config.yaml
num_hidden_layers: 13
hidden_size: 128
num_attention_heads: 4
num_key_value_heads: 4
head_dim: 32
intermediate_size: 512
vocab_size: 8192
hidden_act: "gelu"
norm: "layernorm"
norm_place: "pre"
norm_eps: 1e-05
positions: "rope"
rope_theta: 10000.0
rope_fraction: 0.25
qk_norm: false
attn_scale: 0.177
bias: "all"
tie_word_embeddings: false
parallel_block: true
extras: ["capped logits"]
init: "orth"
init_std_qkv: 0.0658
init_std_o: 0.0
init_std_up: 0.0658
init_std_down: 0.0
optimizer: "soap_variant"
learning_rate: 0.00845
beta1: 0.95
beta2: 0.99
weight_decay: 0.057
lr_head: 0.00984
max_grad_norm: 1.0
warmup_steps: 200
schedule: "wsd"
decay_fraction: 0.844
decay_shape: "linear"
final_lr_fraction: 0.05
batch_tokens: 65536
max_seq_len: 512
doc_mask: false
train_tokens: 231500000
max_steps: 3533
dataset: "wikipedia_en"
Each number is 128 + 24 x the weight over the matrix's rms, rounded and kept within 0 to 255. Layers, rows and columns count from 0.

# layer 10 attention query, 128x128, rms 0.198, rows 93-127, columns 32-63
[[132 160 175 143 124 120 149 121 118 107 146 171 137  89 112 141 128 143 151 156 155 131 105  85 128 100 123 135 138 109 102 143]
 [151 102 122 142 106  99 134 117 157  99 162 162 128 130  79 113 120 112 131 107 102 148 162 192 135 118 135 116 190  82 141 109]
 [136 104 124 113 165 112 165 140  81  97 122 151 134 132 104 128 175  95 151 102 137 108 158 134 143 119  98  88 114 115 118 143]
 [116 117 150 124 143 138 144 111 114 121 127 129 122 117 100 131  97 140 126 121 121 109 116 111 126 122 122 112 126 141 128 143]
 [113 138 120 140 116 113 131 131 140 140 130 146 119 140 144 127 130 123 132 126 141 144 150 149 127 144 116 126 119 102 138 126]
 [125 112 134 146 118 115 135 137 125 140 144  72 102 143 128 113 129 147  85 130 139 143 141 176 139 141 128 121 147 128 116 130]
 [140 125  85 116  95 113 114 131 168 158 166  93 105 125 135 142 159 111  98 104 165 144 120 158 129 134 174 126 135 107 129  80]
 [195 144 187 115 156 148 108 118 145 141  83 217 146 137 116 149  60 127 188 159 102  94 145  84 109 166 121 175  92 119 103 152]
 [110 117 132 116 126 132 100 118 105 126 130 144 139 130 114 101 114 130 136 116  99 119 120 115 109 130 120 140 128 133 137 153]
 [ 87 132 166 135 156 131 153 142 119 115 139 120 134 125 129 133 129 143 160 144 170 135 149  83 114 157  96 112  96 131 104 158]
 [ 87 113 170 132 152 145 154 139 104 132 100 123 137 148 141 182 184 154 132 134 148 137 163 150 139 148  88 136 142 141 125 120]
 [150  81 155  84 143 142 162 118 160 120 104 160 129 110 137 126 112 169 146 142 146 104 151 132 118 111 139 153 150 159 127 180]
 [122  79 141 132 141 125  83 137 195 128 118 128 103 144 155 146  95 132 114 127 162  93 140 107 146 157 144  93  98 122 100 113]
 [149 129 149  91 181 131 147 160 182 168 161 146 131 120 139  92 148 122 143 114  68 126  99 136 143 155 111 148 130 124 210 129]
 [129 133 162 110  88 163 158 164 142 137 119 133 132 139 171 141 116 109 133 132 125  81 137 193 129 115 106  72 140  91 124 118]
 [217 176 182 107 141 114 117 136 127 101 144 102 150 152  52 123 128 159 123 128 151 127 144 147 141  63 157 109 145 101 127 137]
 [156 148 169 119 173  58 119 155 115  96 161 144 109  58 136 130 144 118 131 122 124  96  99 138 152 141 108 147 150 142 122 167]
 [ 89  99 105 105 122 118 129 111 146  82 135  75 140 109 109  93 168  94 145  80  96 135  85 148 167 135 104  80 102 114 138  95]
 [113 165 116 120 157 141 137 108 102 106 159 108 114 100 136  63 121 187 143 103 118 171  83 126 134 181 113 105 152 113 103 111]
 [118  59 128  80 163  91 130 177 131 156 154 142 113 151 154 136 120 124 150 149 141 153  91 118 130  94 103 135  99 147 118  66]
 [144 149 121 161  96 148 136 129 145 182 146 108 130 134 113 126 142 164 149 184 200 126 169 104 134  92 139  76 117 199  88 113]
 [140 128 173  78 119 119 134 144 109 143 155 121 138 122 144  98 128 165 133 157 175 125 142  47 153 147 128  97 120 123 159 151]
 [130 113 113  84 173 124  68 164 150 153 142 156  98 137 144 113  96 125 122 195 119 138 116 113 126  28 168  94 171  75 158 152]
 [134 124 118  71 143 131 119  97  91 152 113 128 146 130  88 154  85 145 119 112 130 172 139 149 125 146 153 116 118 184 131 138]
 [113 138 196 146 159 128 148 139 117 138  90 167 131 118 115 111 131 124  98  70 141 101 136 117 161  99 107 150  95 138 143 117]
 [130 111 108 150 147 156 143  84  92 139 169  54 164 141  65 118 153 112 127 118  95 123 146 107 160 114 143 112 194 164 125 105]
 [113  73 134 131  84 122 102 134  98 167  88 148 137 103 121 154 131 117 137 146 120  88 103 144 114 162 100 106 120 113 126 160]
 [100 141 115 155 145 151 119 114 106 113 123 132 162 171 115 127 143 178 112 128 144 112 140 134 141 120 142 133 142  83 116 126]
 [106 132 137 124 120 139 138 170  97 166 179 134  83 148 129 141 149 116 104 145 162 138 160 176 129 192 161 179 114 133 124 185]
 [125 174 166 130 159 150 128  62 160 162 113 158 137 136 110  95  92 141 137  82 120 141 125 162 105 172 116 154 129 127 151 160]
 [112  99 179  86 150  94 118 139 132 122 152  89 178 114 142 139 143  75  92 125 119 133 112 101 134 118  87 138 159 161 156 104]
 [123 135 150 115 108  79 103 121 128 102 125 154 163 100 176 156  94 153 144 169 116 148 119 129 124 129 136 108 123 118 110 129]
 [141 152 169 196 150 117 135  96 114 167  98 102 167  99 135 171 211 177 168 111  94 120 118 124  69 131 164 150 120 106 123 161]
 [103  82 148 133 152 133 140 126  89 126 138 138 122 152 141 180  75 208 123 145  92  99 109 110 184  80 112 140 103 153  88 168]
 [158 129 124 105 144 134 116 126  90 100 174 112 111  92 140 137 140 113 119 121 161 134 110 165 104 111 141  94  69 115 141 142]]